python train.py --n_layer=10 --d_model=160 --n_head=2 --n_kv_head=2 --head_dim=64 --d_mlp=640 --vocab_size=635 --activation="swiglu" --norm="rmsnorm" --norm_place="post" --norm_eps=1e-05 --positions="rope" --rope_base=10000.0 --rope_fraction=0.5 --qk_norm=true --attn_scale=0.2 --bias="none" --tie_embeddings="early" --parallel_block=false --extras=["local attention windows", "shifted keys", "capped logits"] --init="uniform" --init_std_qkv=0.0372 --init_std_o=0.00931 --init_std_up=0.0372 --init_std_down=0.00416 --optimizer="cautious_adamw" --lr=0.0005 --beta1=0.9 --beta2=0.99 --weight_decay=0.15 --lr_head=0.00719 --grad_clip=1.0 --warmup_steps=272 --schedule="wsd" --decay_fraction=0.795 --decay_shape="linear" --final_lr_fraction=0.0 --batch_tokens=16384 --seq_len=512 --doc_mask=true --train_tokens=117100000 --steps=7148 --dataset="wikipedia_en"
Each number is 128 + 32 x the weight over its row's rms, rounded and kept within 0 to 255. Layers, rows and columns count from 0. The size above them is the row's rms in percent of the matrix's.

# layer 5 attention value, 128x160, rms 0.0499, rows 88-127, columns 0-159
size [ 95 101 101  90  98  92 100  97 101 109  94  88 104  90  93  97 102 110  97 100  92  99  95 100  99  92  99  94  98  95  98  95  91  97  99 102  94 101 104 100]
[[144 104 169  85 128 148 113 192 175 176 155 109 102 191 172 165 157 139 160 143  83 119 172 111 116 127 114 131 149 140  99 150 101 105 153  90 208 108 107 122 130 164 127 117 104 188 165 127  84  62 174 153 134 146 132 156 184 119 155  92 162 112  63 147 165 132 105 147  82 137  90 126 101 143 171  97 152 158 119 170  74 165 158 151 126 172 141 140 149 152 137 128 147 155  82 159  96 127 164  95  85 126 175 164  97 161 193 140 126 117 134 200 126 104  87 154 148  85 192 151 142 137 128 121  87 149 150 124 157 132  68  80 132 129  86 103 125 125  98 160  98 214 104 127 134 128 170 101 127  75 141 172  64 113  88 143 116 132 124 118]
 [118  84 187  74 179 117 141 129 106 120 160 137  96 149 148 164 131 162 160 139 115 152 151 102 151 147  79 164 146 115  96 176 149 169 109 169  86  67  62 123 152  68 168 172 100 169 126 149 142 104 110  99 148  67 184  84 193 152 104  79 135 112 156 145 122 152 145 108  67 148 119  84  96 164 123 126 140 127 123 110 157  93  74 132 145 136 138  93  76 138 128  91 142 115  95 180  54 162 122 142 134 143 146 138  50  84 184 159  80 145 156 156  92  99 106 176 155 145 154 150 129 144 107  98 166 107 183 142 176 164 122 145 138 120 179 134  84  70 125 166 124 112 160  88  99  76 101 125 128 144 146 145 125  68 106 121 156 116 116 158]
 [114 104 199 123 194 151 174 167 177 176  86 106  84 183 158 124 156 157 139 116 114  51 125 227 131 135 131 175 128  89 129 122 154  98 115  92 131 173 123 160 100 145  75 163 146 144 165 128 129 104 173 147 159 146 111 129 179 115 185 131 174 164  88 139 107 139 135 114  99 155 132 107  85 140 151 158 109 123  61 169 116 181 204 169 107 129 183 178  99 138 129 138 131 131 117 125  77 178 149 156 129 130 140 144 167  94 113 113 115 127 192 215 111 105 117 151  75 160  91 102 110 134 101 126  97 102  91 135 157 121 168 150  92 125 146 104  80 130 107 102  94 187 115 168 118 145 168 105 142  80 166 112 107 145 107 130 119 135 115 130]
 [126 131 122 154  89 131 130  92  65 108 142 183 142 159 173 138  71 122 138 128 108 108 143  80 122 179 116 155  95 136  85 137 161 150 177 120 176  82 189 138 168  99 126  99 154 119  88 110 117 143  99 159 112 118 145 156  74 145 136 113  97 110 131 104 147 173 100  94 145  95 107 162 155  99  92 183 188 192 172 103 158  94  88 168  89 145 166 126 100  97  96 149 107  86  83 112 131 150  93 140 151 166  81 140 185 176 134 199 124 101  71 156 159  97 106 161 136 163  99 166 172 140 185 168 116 108 150 119 147 155  86 151 174 195 165 108 128 161 107 181 113 102  82 102 141  93  81 117 148 160 126 161 122  60 150 104 115 153 123 109]
 [107 175 166 156 142 132 117 167 131 115 159 177 185 136  63 124 135 140  88 125 149 152 197 112 135 126 100 181 158 144 173  96 136 110 114 126 162 149 143 101  83 160 147  77 136 138 121 106 154 173 167  98 109 159 111 115 142 135 150 123 126 113 105 173 116 164 143 125 176 173 173  76 116 103  77 110 139 139 109 169 165 125 119 153 155 133 117 136 181 126 154 209  85  87 106 175 101 137 114 105 185 127 135 129  81 136 171 128 108 132 170 106 149 107 145 125  91 187  69 120  63 155 183  75 127  54 164 110 128 111 113 153  85  89 169 139  81 137 131  70 146 121 172 171 102 120 175 147 102 185  84  80 159 125 150 124 190 164 107 140]
 [145 108 162 127 116 185 112  81  83 144 111 116 166 118 160  95  96 113 105 156 137 155 146 133  84 157 107 181 117 139 130  78 151 168 177 157 167 139 162 136 128 162 160 162 165 127 138 171 136 127 105  86 160  85  81 178 196 162  63  75 186  99 168 126 111  62 163  81 134 150 153 129  89 155 111 111 156 150 120 131 107  84 124 105 139 131 163 112 125 123 161 124 172 107 182 130 166 114 117 103 107 174 149  92 131 112  46 122 109 138  92 156 121 110  77 103  54 178 168 164 135 152  84 160 158 135 160 122 113 151 177 132 101 134 152 145 156 147 182 138 126  94 131 150 145 128  78  99  83  97  93 163  75  88 193 105 150  91 145 177]
 [144 129 149 113 111 172 121 147 123 123 123 149 107 113 133  89 203 123 129 134 111 156 168  59 134 128  61 134 173 165 103 156 139 147 142 100 158  66 160 110 104 110  50 113  94 156 133 118 117 174 130 146 172  48  98  96 173 113 186 167  94 128  92 119  91  98  77 154 159 102 106 154 113 175 130 106 147 111 199 102 162  60 114  99 157 159 136 140 149 178 100 100 168 111 184 170 102 102 123 168  54 108 133 175  96 110 154  82 119 102 127 154 103 126 117 149 183  94 126 124  69 122 143  93  82  86 105 104 113 113 162 137 114  71 121 122  95 112 146 122 131  61 157  90 139  91 134 163 163 134  90 158 111 119 101 140 133 176  82 118]
 [ 91 177  81 142  95  88 117 161 105 116 186 172 132 184 134 120 191 104 122 137 108 159 131  94  89 118  84 122 163 164 110 123 149 150 108 172 174 124  82 116  94  63 116 188 114 129 149 127 122 137  75  66  97  56  99  80 133 128 116 146 110 123 126  97 187 132  95 151 123 100 177  68  76 107 170  93 155 105 126 172 114  67 110 111 137 107 112 134 143 152 167 105  97  58  99  55 112 130  99  90 110  81 141 151  89 155 137 148  76 158 115 147 149 142 195  75 168 125  91 144 141  99 143 109 128 131 135 130 149 156 101 156 172 148 118 143  94 167 172 131  96 133 189  79 102 104 138 108 119 180 142 114 153 173 104 128  98  81 120 125]
 [115  52 129 153 136 132 122 146  58 116  50 177 149 137 105 181 105 148  88 127 101  81 121 107 136 191 156 146 130 185 141 203 119 104 110 167 122 147 158 142 143 158 168  97 144 187 148 144 135 156 164 142 126 134  77 165 178 162  94  80 103  79  90  53 138 119 183 165  92 107 114  88 120 121 111 136 126 162 108 110 167 139 103 108 139 117 108 142 109 114 117 141 159 136 137 190 128 131 141 159 114 102  78 100 125 139 101 108 171 107 189 115 120  91 142 133  76 172 178 143 115 157  99 173  48 154 159 136 112 146 108  98  44 135  99 176 129 135 111 130 126 111 108 128 116  97  77 145 103  85 126 108 142  75 114 143 192 181 119 133]
 [ 90 171 109 133 104 128  83 145 139  83  96 100 146 162 167  80  92  94 105 100 120 107 127  78 105 148 130 109 119 103 150  70 108 117 171 105 142 132 108 144 141 159 144 221 115 102 102 128 144 172  49  68  96 110 134  99  74 152 119 169 105 136 106 152 125 120 158 198 129  70 132 147 169  97 174 113 140 189  72 149 123 135 145 171 161 164 124 114 155 168 105 163 131 129 116  72 181 122 134 124 157 114  96 215 105 187 169 158 111 133  87 201 157 122 180  88 138 159 121 135 147 103 153  95 121 152 177 179 113 139 125  92 135  96 116 144 157 102  98 147 181 137 128  74 151 140 148 130  86 157 163 165 163 122 111  89 148 145 161 156]
 [128  75 169 173 148 143  89 155 100 101 113  79 188  83 119 160  43 121 125 176 117  88 133 147 100 135 161 117 107 142 115 112  89 125 120 102 117 130 139 130 158 106 140 123 166  76  89 190 132  94 104 126  96 199  79 143  85 147 142 112 167 150  64  58 141  76 143 115 160  81  89 140 150 120  39 134 111 136  95  99 128 167  91 165 153 111 158 165 141 129 160 116 130 154 120  96 103 175 112 125 139 133 113 147  95 132 117 148 136  85 120 132 172 112 112 115 141 157 110 184 103 165 109 111 136 123 117 114 161 161  90 110  90 223  54 177 125 133 103 104 115 107  66 108  92 109  67 103 139 161 115 100  65 100 111 143 110 101 142 164]
 [160 186 174 104  92  73 140 123 151 120 131 151  96 151 136 109 141 140 148 113 160 114 129 115 101  87 166 147 177  95 183  97 110 110 130 116 147 141 169 148 154  92 130 160 145 122 106 147 112  66  74 107 180 109 144  91  95 133 128 159 159 115 107 159 146 184 131 116 165  71 131 118 168 126 131 136 113 180 157 174 152  95 135 107 143 114 103 158 119 155 151 134 115 114 138  85 113 201  96  98 197 142 181 133 137 156 167 159 117 151  92  57 189 127 183 128 163 187 151 134 147 114 171 169 200  84 100 101 129 130 118 163 161 198 113 102  83 163  99 126 150 109 135 143 165 110 159  97 155 223 166  73 139 114 121  98 136  64 121 123]
 [165 137 111 138  73 193 162 116 110  88 138 101 108 129 148 147  80 139 110 172 142 108 152 141 119 122  90 164  75  94 111  80 164 158 154 103 172 153 168 142 171 135 122 103 157 137  96 140 116 163  99  71 163 174 117 118 140 135  71 140  94 141 154  71 141 183 154 100 173 156 132 114 160 106  84 123 156 138 116  98 111 122 174 185 140 130 103 157 115  74 114 122 130  99 133  96 174 142 120 113 152 137 118 104 132 171  65 183 154  74 113 186 111 128 130 131  98 166  95 135 130 151  67 217  73 126 172 197 121 112 143 103 161 128  91 154 158 166  95 126 105  72 104  78 116 105  82  87  59 143  73 158 108 139 151  99 104 106 150 167]
 [ 80 146 136 101 148 100 126 183  89  82 167 135 173 165 137 121 157 152 166  84  87 154 199 107  97 207  98 150 165 135 104  91  87 145 107 106 126 113 147 148 109 125 146 186 144 153 129 131 102 111  90 159 168 180  68  87 161 144 143 137 132 126 166 173 149 112 169 178 120  87 166  81 123 161 140 133 155 132 180 130 166 124 104 108 131 130 106  96 147 102 136 170 154  51 145 164 167 184 115 121 177 119 184  82 115 127  88 176  54 145 154 169 112 129 126  98 157 121 104 160 141 137 116 140 111 110 151 139 200  99 192 140 154 150 122 104 131 142 166 195 135 111 161 129 138 138 131 133 133 143  97 126 142 191  75 152 190  94 119  84]
 [104 179  93 171 106 144 115 119 128 108 149 113  93 128 170 133 156  92 173 104 174 104 142 157 148 136 150 143 162 177 105 169 129 144  79 133 173 124  99 177  78 123 167 109 156  95 178 126 162 113 181 136 131 140 143  78 141  74 141 134 170 138 125 117 115 125  86 122  49 118 109  84  60  95 171  79  98  98 102  98  82 178 114 124 148 125 115  81 105 190 153 123 164 162 158 140  87 178  87  80  75 156 108 121  94 140 141 122 106  99 136 116 171  97 166 158 112  64 130 156 163 113 124 124 184 133  71 123 142 104 118 128 170  64 165 101 187 102 186 127 104 183 146 145 145 170 129 165 117 138 156  82 119 143  88 159 136  70 100 138]
 [ 58 158  80 128  77 100 128 128  76 133 187 126 104 130  97 140 145 116 154  80 117 136 130 160 178  79 107 125 142 145 166 140 126 129 175 123 172 130 129 134 148 109  35 153 134  83  87 126 140 171 120 111 173 109 133 131 128  92 135 148  97 129  81 117 165 140 154 148 182 134 140 116 168 144 103 115  96 170 182 130 109  91 192 142 118 124  92 149 158 106  83 170 113 107  85  51 152 150 153  71 132 131  98 141 127 206  97 178 178  81 102 119 164 141 121 113  87 121  82 146 123 150  95 141 153 106 174  77 168 133 151 120 164 140 148 159 195 127 125 100 107 168 136 115 152 129 142 142  50 100  62  96 139 182 150 111  75 159 112 155]
 [135  76 164 165 133 145  86 127 173 127 109 170 118  99 133 158  80 139 152 158 144 139 177  91 115 119 141 125  46 128 123 178 146 105 110 127 145 134 155 167 125 122 160  70 109  77 120 127 172  86 183 172  55 196 154 155 109 132 161 131 172 167 179  79 131  79  77 108 121  68 119 141 140 141 163 113 103 143 142 103 149 126 135 151 136 154 124 140 133 133 109  58 150 137 166 171 107 124 102 158  69 100 145 126  84  85 100  90 147 167  88  65  98  86 129 143 153  72 152 152 171 117 105 141 157 172 130 133  74  95 121 127  70 168 102 130 166 131 111  75 118 179 103 161 109 102 117 159 187  62 148 148 103  91 168 154 108 118 122 110]
 [ 72 172 116 146  96  83 168  92 163 144 168 135  76 112 173  83 185 112 144 118 130 153 198 128 115  84 150 123 133 108  94  87 124 164 134  65 158  86 156 105  97 114 103 142  90 100 122 112  64 180 105  94 123  61 143 100 143 132 106 123 198 156 116 142  98 163  61 154 108 144 109 102  76 159 193  64 159 169  84 138 160 170 112 114 147 130  77 146 128 183 141 148 114 126 111  95 156 139 153 147  75 135 114 140 119 145 108 113 105 189 153 150  87 143 190  97 122  81 117 145 145  96 169 114 174 180 154 173 128 114 118 138 121 125  92 148 133  93 184 161 128 105  75 110 115 117 120 122 157 112 121 151 143  70 101 149 170 101 137  73]
 [ 58  77 102 129 155 127 139 136  81 136 152  99 152 128  56 123 136 118  96  73 158 177  67  76 182 163 121  97 176 179 200 148 101 130 144 103 113 129 171 150 189 128 149 151 164  99 126  77 123  92 174 148 112 109 155 130  89  95  93 148  75  99  96 140  94 101 140 142 151 155 108 162 147  86 106 179 126 124 101 127 163 131  62 150 118 112 104 136 113 142 105 146 153  97 137 113 158 103 138 171 185 100  87  95 130  75  71 114 137 174  72  97 157 165 155 141 107 160 127  89 135 153 147 109 165 108 153  72  66 114 171 128 132 192 177 137 170 121 118  80  99  95 170 196 116 131 134 171 152 157 140 142 100 119 152 138 117 112 131 136]
 [175 140  91 163 168 171 106  42 107 130 125 136 151 146 117 149 125 112 128 148 141 168 117 160 155 102 117 127  98 147 109 119 101 168 122 136 117  82 108 120 116  83 186 140 142 118 122 137 119  70 135  94  94 189 142  91 178 156 157 156  85 116 175  91  93 142 111 118 149 102 162 164 196 105 128 200 115 113 119 122  84 156 163  81 149 102  84 149 106 169 147 135 138 149 193 182 153 140 168  78  92 105 170 188 136 157 159 106 124  88  57 117  83  80  89 175 152 160  99  89 135 133 140 124  72 122 128  85 161 129 161 124 117 115 147 178 121 168  67 131  84  76 125  60 123 122 155 114 156  84  89 136  91 112 176  93 121 158 139 140]
 [136  42 172 136 149 182 143 154 139  80 119 128  74 131 179 109 144 128 136 104  83 150 139 114 114 101 135 115 135 117 127  95 143 185 153 116  79  79 156 143 125 107 129 107 133 129 145  93 114 143 132 106  92  70 153 127  95  81 151 175 140 138 137 132  77 142  29 119  86 141 160 196  99 130 133 190 148 119 125 123 147 147 154 155 146  88  91 113 102 168  91  90 114 118 108 209 105 138  78 113  68  74 134 186 160 165 142 119 163 131 212 179 152 136  87 143 155 131 204 136  46 114 109 113 166 146 155  92  69 140 120 133  88 125 128 116 145 116  96 127 101 113 152  94  95 137 117 123 129  67 168 109  89 157 111 126 144 132 132 121]
 [140 145  96  85 133 147  74 102  74  93 108 113 134 127 127 103 179 148 114 140 135 172 142  54  79 151 138  87  78 123 150  88 113 117 146  78 112 106 143 143 155 160 205 177 157 159 142 147  85 174 101  91  68  84 158 179 125 139  86 154 165  92 118 123 146 110 157 147  73  97 144 143 106 124 205  98  76 162 100 136 104 164 181 116 102 128 115 149  91 105 103 149 118 191 145  99 204 123 142  81 147 128 116 160 128  94 182 103 133  67 150 151 156 103 154 152 113  78 147  95  91 136 146 166  82 146 131 174 156  76 140 111 100 155 124 111 107 133 148 144  99 118 101 122 110 107 150 101 138  99 107 185 228 125 157 147 146 119 153 130]
 [126 110  72 152  99 136 125 155  45 121 152 156 106  94 144 135 112 118 121 157 190 119  62 109 125 142 135  34 159 176 131 133 106 128 125 173 174 172 144 159  77 105 103  87 153  67 167 157 178 196  98 121 156  71  61  96 111 132 108 149 180 115 136 130 106  87 154  91 103 112 144 151  70 121 101  66 156 148 118 119  93 166 159  97 101  89 159 148 200 111  99 118 123 125 179  85  96  70 126 155 116 133 170  75 139 107 167 104 119 135  79 180 150 161 124 137 127 101  87 122  92 153 146 131 132 101  83 127 167  82 123 165 118  80 108 150 135  88 188 150 122 132 113 128 145 130 107 121 105 121 135 114 113 141  75 119 120  83  84 127]
 [122  84 121 115 196 151 129 109 109 169 114 123 132 108 152 147  61 110 139 150  84 121 123 112 134  75 134 145 150 106 131 122 148 144 160  88 123 105 101 103  97 146  87 155  90 160 176 134 150 129 156 148 125 122 183 141 126  76 150 166  93 145 145  76 112 143  77 168 104  96  83 151 135 117 134 158 110 110  89 121  99 128 116  58 129 151  77 160 170 186 109 119 149 170 144 147 126 134 121  98  71 109  87 117 165  74 140 177 149 109 176 145 106 114 157 158  76  99 155 139 160 161 100  86 105 110  90  75 144 101 165 106 144  95 139 130  64 185  79 169 120 104  58  14 109 156  88 101 120  90  95 146 148  93 114 127 131 147  96  53]
 [174 102 120 102 117 151  70 105 113 152 161 161 109 137  78 164 127  96 134 131 124 118 100 104 138 142 148 190  93 120 196 168 111 124 158 134 104  68  90 126 126 162 167  93 145 103 118 137 105  54 165 115 103 143 148 142 171 136 160 145 207 137 166  54  97 145 105 173  51 154 153 152 126 157 133 132 123  74 145 152 131 132 125 102 109 129 132 103  53 137 133 154  98 146 107 165 161 149 111  70  48 148 154 166 132 177 137  92 141  78  87  82 149 136  95 162 134  76 144 139 151 109  82 171 112 192 140 153 142 151 120  91  58 182 113 168 172 120 122 115  86 126 117  86 153 133  93  89  89  87 118 121 116 144 165 155  93 155 120 110]
 [ 94 150  77 155 116 152  80 155 174  74  82 126 120  91  91  97 155  82 103 120 126 107 179  66 105 127 106 127 123 113 111 131 121 146 139 123 120  84 139 166 107  95 152  96  84 122 143 122 172 101 123 112 111 182 119 139 117 131 115 137 162 142 105 107  55 131 102 102 123  69 117 107 105 109 104 111 117 115 166 146 155  45 127 160 142 116 109  98 198 133 146 164 148  77 131 164  79 167 122 111 108  77  79 165 117 126  95  95 153 183 167 130 142 134 175 145 149  94 106 150  95  99 137  83 211 121 158 115  54 128  85 146 139 209 134 134 100 187 136  80  69  62 127 120 133 149 150 134 154 152 161 132 137 178 131 105 117  68 121  74]
 [ 53 197 106 143 109  90 164 109 168  91 157 180  77  88 149  92 177 127 122 125 136 142 129  79 131 152 172 154  94 119 154  76 142  98 160  99  86 156 136 126 106 110 179 129 145  81 101 111 108 135  70 127 178 143 157 157  78 154  78 140  88 116 118 177 150  90 192 135 114 163 142 111 102  78 114 175 161 178  98 133 163  84 118 116 142 151 126 141 111 131 145 163 138 140 100  88 158 105 142 190 129 137 187 107 104 106 116 142  86 116  88  47 131 164 159 100 148 190 128 151 116 153 155  78 111 103 128 145 122 124 164 135 126 167 157 141 143 138 181 175 135  97 194 155  96 162 205 176 163 149 152 120 117 110 125 170 161 156 112 149]
 [157 171  92 171 134 144 108 172 144 171 177 136 146 126 145  87  83  92 161 128 118 106 150 148 103 122  73 170 124  82 129 137 118 118 142 176 122  69 109 151  94 103  89  55 140  68 158 129 105 152  98 146 130 155 100 108 171 146 150 141 236 164 153 114 135  78 116  93  85 112 104 114 127 159  94 160 179  59 154 118 122 111 136 146 153 120 103  76 150 112 159 145 113 165 115 123  51 110 125 112 109 134 140 110 141 166 170 195  76 151  98 148 155 111  77 107  96 142 109 103  84 139  97 104 125  82 133  72 117 161 131 145 161  69 146 151 123 154 132 178 170 110 155  95 160 133  43 132  83  73 103  98 123 112 130 152 169 117 147 145]
 [155  92 101 105 118 171 133 169 142  75 105 121 103  86 113 115 110 102 153 156  98 107 178  95 171 177 102 121  99  64 172 144 120 119 116  59 121  97 148 106 138 127 135 176 146 126 103 125 146 171  67 122 144 201 113  93 146 105 147 191 154 165 136 120 103 160 161 174 158  92  86 138 167  88 150 171 162 139  95  84  99 126 173 101 142 151  82 127 134 161 152 109 144  90 112 188  79 105 107 154  82 143 157 119 113 129  90 109 121 119 194 134 116 127  91 191 117  77 175 153 163  90 157 173 136 149 145  85  73 147  75 157  64 117 147 175  64 143 126 102 148  73 103 130 124 129 161  79 117 126  99 169 150 115  96 126  89 164 159 137]
 [120 111 207 152 158 114 141  95 113 103  96 160 158 118  97 145 158 159  91 145  85  91 172 137 146 170 143 150 124 170 110 115 120 123 131 101  55  94 148 128 132 133 130 147  91 164 149  96 105  84 163 154 132 122  93 148 193 130 123 118 163 125 118 171 173  81 117 145 104 146  80  98 136 144  95 141 154  90 140  87 122 148 152 142 139 149  89 160 168 164 105  91 149 157 166 233 132 110  95  95  62 102 143 118 130 169 157 103 145 128 194 118 127  92  90 152 188 162 155 163  59 120  90 104  99 122 133  96 128 189 178 135  54 102 158 138 167 144 145 115 135  97 168  78 161 154 136 176 143 122 180 130 135 171 118 121 206 158 146 103]
 [131  78 103 125 185 112 122 145 157 121 112 135  92 157 142 175  83 162 155 114 124 118 105 178 118 141 146 104  95 162 155 119 185 123 129 116 106 135  69 147 131 130 154  58 152 103 154 180 168 133 182 178 116 149 132 118 152  97  84  91 151  97 159 154 173  34 155 127 119 108 142  56  66 110 153  70  88 159 116 108 127 147 124 112 117 166 165 108 126 141 136 118  87 172 149 107 126  83  84  93 131 125 101  82  89 141 157 133 114 105 148 174 153 116  77 156 108 159 144 123 149 123 114 164 147 148  88  98  96 153  83 136 150  75 131 127 193  97 114 119 187 202 133 166 116 131  71 122 140  69 151  88  56 126  73 149 164 129 113  94]
 [ 84  73  81 144 119 143 137  52  73 157 123 152 107 158 163  92 103 133 123  68 138 135 136 116 184 152 113 110 177 100 125 114 107 126 195 130 227  46 143  80 108 102 179 145 152 119 161  72 124 124  80 135 136  82 179 102 130 111 105 169 145 106 129 152 118 125 160 147 149 179 146 174 134 127 117  76 139 127 102  82  65 107 154 136 108 138  84 119 114 111  92 181 107 140 141 171 200 109 156 133 113 165  65 111 115 170 134 149 123 114 124 159 154 109 150  72 121 150 139 157 143 121 121 127 113  99 152 190 123 120  90 104 136 102 132 155 169 124 100 124 132 158  89 196 120 117 172  96 149  99  97 112 147  90 191 100 105 188 141 129]
 [114 123 110 105 110  92 157 111 123 133 141 166 124 113  97 198  87 113 124  46 147 164 123  99 125 146 157  95 153 150 189 160 166 106 126 122 105 111  77 109 132 151 162  96 108 153 115 118  99 103 142 178 129  61 189  88 129 105 135 152 162 130  96  60 128  82 149 104  87 136  93 138 101 132 147  94 141 164  70  68  88  99  94  75 163 107 100 136 103 152  63 130  95 190 108 142 180 105 134 130 117 139  95  79 118 150 147 137 103 115 133 100 134 120 141 105 147  72 170 181 186 129 161 190  93 121 111 175 131 149 131 147  92 125 135 122 168 102 107 105  83 176  54 125 112 102 149 166 100  59  89 109  88  90 179 120 101 121 158 103]
 [ 76  74 137 144 124 165 127 135 133 202  94 156 128 114 155 101 109 104  93 152 141 192 160  84 109 119 130 164 156 161 128 144 106 126 106  98  37 124 181 115 141 187 204 153 147 123 175 143 156  99 132 135  87 104 130 116 122 120  94 114 196  99 139  94 128 101 193 126  99 157 129  79 174 155 186 132  76  90  67  97  97 138 109  85 164  86 126 146 122 141 125 135 151 177 100 137 159 136 160  79 159 162 129 144  44  92 128  99 129 139 157 110 146 122 153 169 131 104 152 102 164 135 182  98  78 126 147 184 131  90 103 140  94 171 159 134 140 106 134 109 155 110 103 190 173  87  62 147 132 159  88 133  97 113 154 151 165 140 129 126]
 [143 145 169 108 153 103 109 145 184 100 124 103 160 149  62  95 153 130 116  87 140 161  93 102  76 168 116 135 167 157 152 120 134 112  83 176  72 141 183 109 134 176 149 145 150 113  76 128 121 127  93 165 112 172  77 162  68 113 108  93  57 124 178 153 136 131 160 138 193 133 122 145 176  91 157 151 102 147 108 135 202 137 105 121 145 120 137 134 139 132 101 166 112  53 126  97 123 159 165 148 202 156  96 138 149  63 103 132 141 118 106  66 123 161 143 120 153 203  76 107 102 141 180 126 158 114 109 158 121 122 161 163 165 182 123 114  90 140 107 113 189 168 195 108 157 117 150 162 131 189 123 120 153 154 131 100 158 124 163 122]
 [143 146  93  89 131 138 156 133 149 106 151 108 111 103 125 146 171 129 161 153 117  68 159 150 170 113  87 133 138 107 177 110 138 123 122  79 110 117 177 120 145  94  92 197 107 152 111 144 101 127  64 113 136  81 146 138 165 140 183 130  92 110 182  90  99 187  37 121  98 113 170 132 176 113 106 121 109 169  78 110 115 100 172 137 115 113  96 121 126 124 113 139  94  88 149 132 140 101 168 174  85 159  76 193 159 112 124 124 148 113  93 158  78 135 124 169 156 107  71 124 133 108  91 112  97 189 112  87 146 103 143 131 158  72 130 110  69 133 111 170  40 138 100  89 105 134 124 108 125 160  62 179 147 142  91 117  71 192 113 112]
 [115  90 211 125 140 112 168  91 130 130 157  96  96 126 109 156 124 160 160 157 119  83 125 122 105 111  99 115 117 129  94 151 142 137  99  86 171 153  99 135 145 144  73 170 107 183 158 130 148 117 141 108 139  72 120 169 146 117  81 164 107 115 122  92 203  87 125 144 118 109  95  92  90 139  92 112 178 116 180 133 133 166 127 127  90 152 126  95  75 154 187 103 156  88 143 145 100 126 140 112 132 132 129  61 126 176  83  95  87  57 191 151 129 151  67 105 134  89 217 153 105 150  97 195 107 144 148 118 110 141 111 160 119  91  66 126 130  87 140 148 172 152 134 100 142 181 133  84 129 138 134 134  30  85 121 103 114  86 115 156]
 [143  92  50 132 160 163 118  88 147  88 145 153 121 164  99 160 126 143  94 112  97 142  99  71 103 162  93  81 104 139 110 136 106 133 114  82 131  56 104 120 150  84 157 191 119 178 149 122 137 107 107 112 110  97 104 148  53 165 110 123 144 114 169  72 108  98 155 153 126 122 144 207 154 120 206 151 106 105  79 158 132  56  84 149 135  93  87  80  79 142 139 146 140 132 171 158 164 127 134 106  99 109 141 168  78 151 159 106  78 134 112  83 163  98 171 128 180  95 137 124 163 108  97 144 144 133 102  81 137  78 103 124 145 173 149 146 102 107 142 148 145 135 161 196  99  95 102 143 162 172 103 129  96 138 162 142  47 104 134 123]
 [149  87 164 174 141 141  98  93  89 160  82 195 124 132  83 106 122 144  71 154 171 187 171 122 140 179 127 162  48 121 161 102 117 139 100 169 167  89 134 124 128 155 212 160 156 107 112  87 150 132 187 138  90 135  92 147 110 143  85 102 116  91  59 154 124 137 131 158 135 151  99 118 143 119  68 159  77 161 172 149 106 137 156 135 104 138 168  94  85 108 156 103 118 104 153 163 150 143  74 128 163 149 122 181  82 115  71 124 146  74 113  96 121 165 127 132 185 133  98 135 101  98 179 126 147  90 107 173  65 162 126 151  92 192  91 117 114 123 122  91 166  53 140 157  83 130 106 115 117 138 115 122 134 134 182 124 138 133 119 136]
 [153 198 130 160 137  98 179  90 143  91 117 188 113 165 177 132 144 144 105  79 117 131 132 117 124 171  81 146 124 107  63 203 189 123  93 173 160  87  65 162 105  58 123 112  90 133 170  87 137 106 125 128 149 170 165  78 106 136 167  75 196 103 120 158 141  94 140  99  96 126 155  85 116 115 164  94 152 115 145 119 111 124 120 144 134 132  99  70 116 125 121 153 111  91 125 106  67 175 129 142 135  95 155  99  99 132 149 102 141 112 139  58 146 106 107 122 162 107 169 138 162 150 148 148 180 136 119 139 113 105  80 110 103 116 170 126  91  96  99 177 176 147 170 142 158 102 169 142 138 190 153  68 130 143  97 124  84  77 153  72]]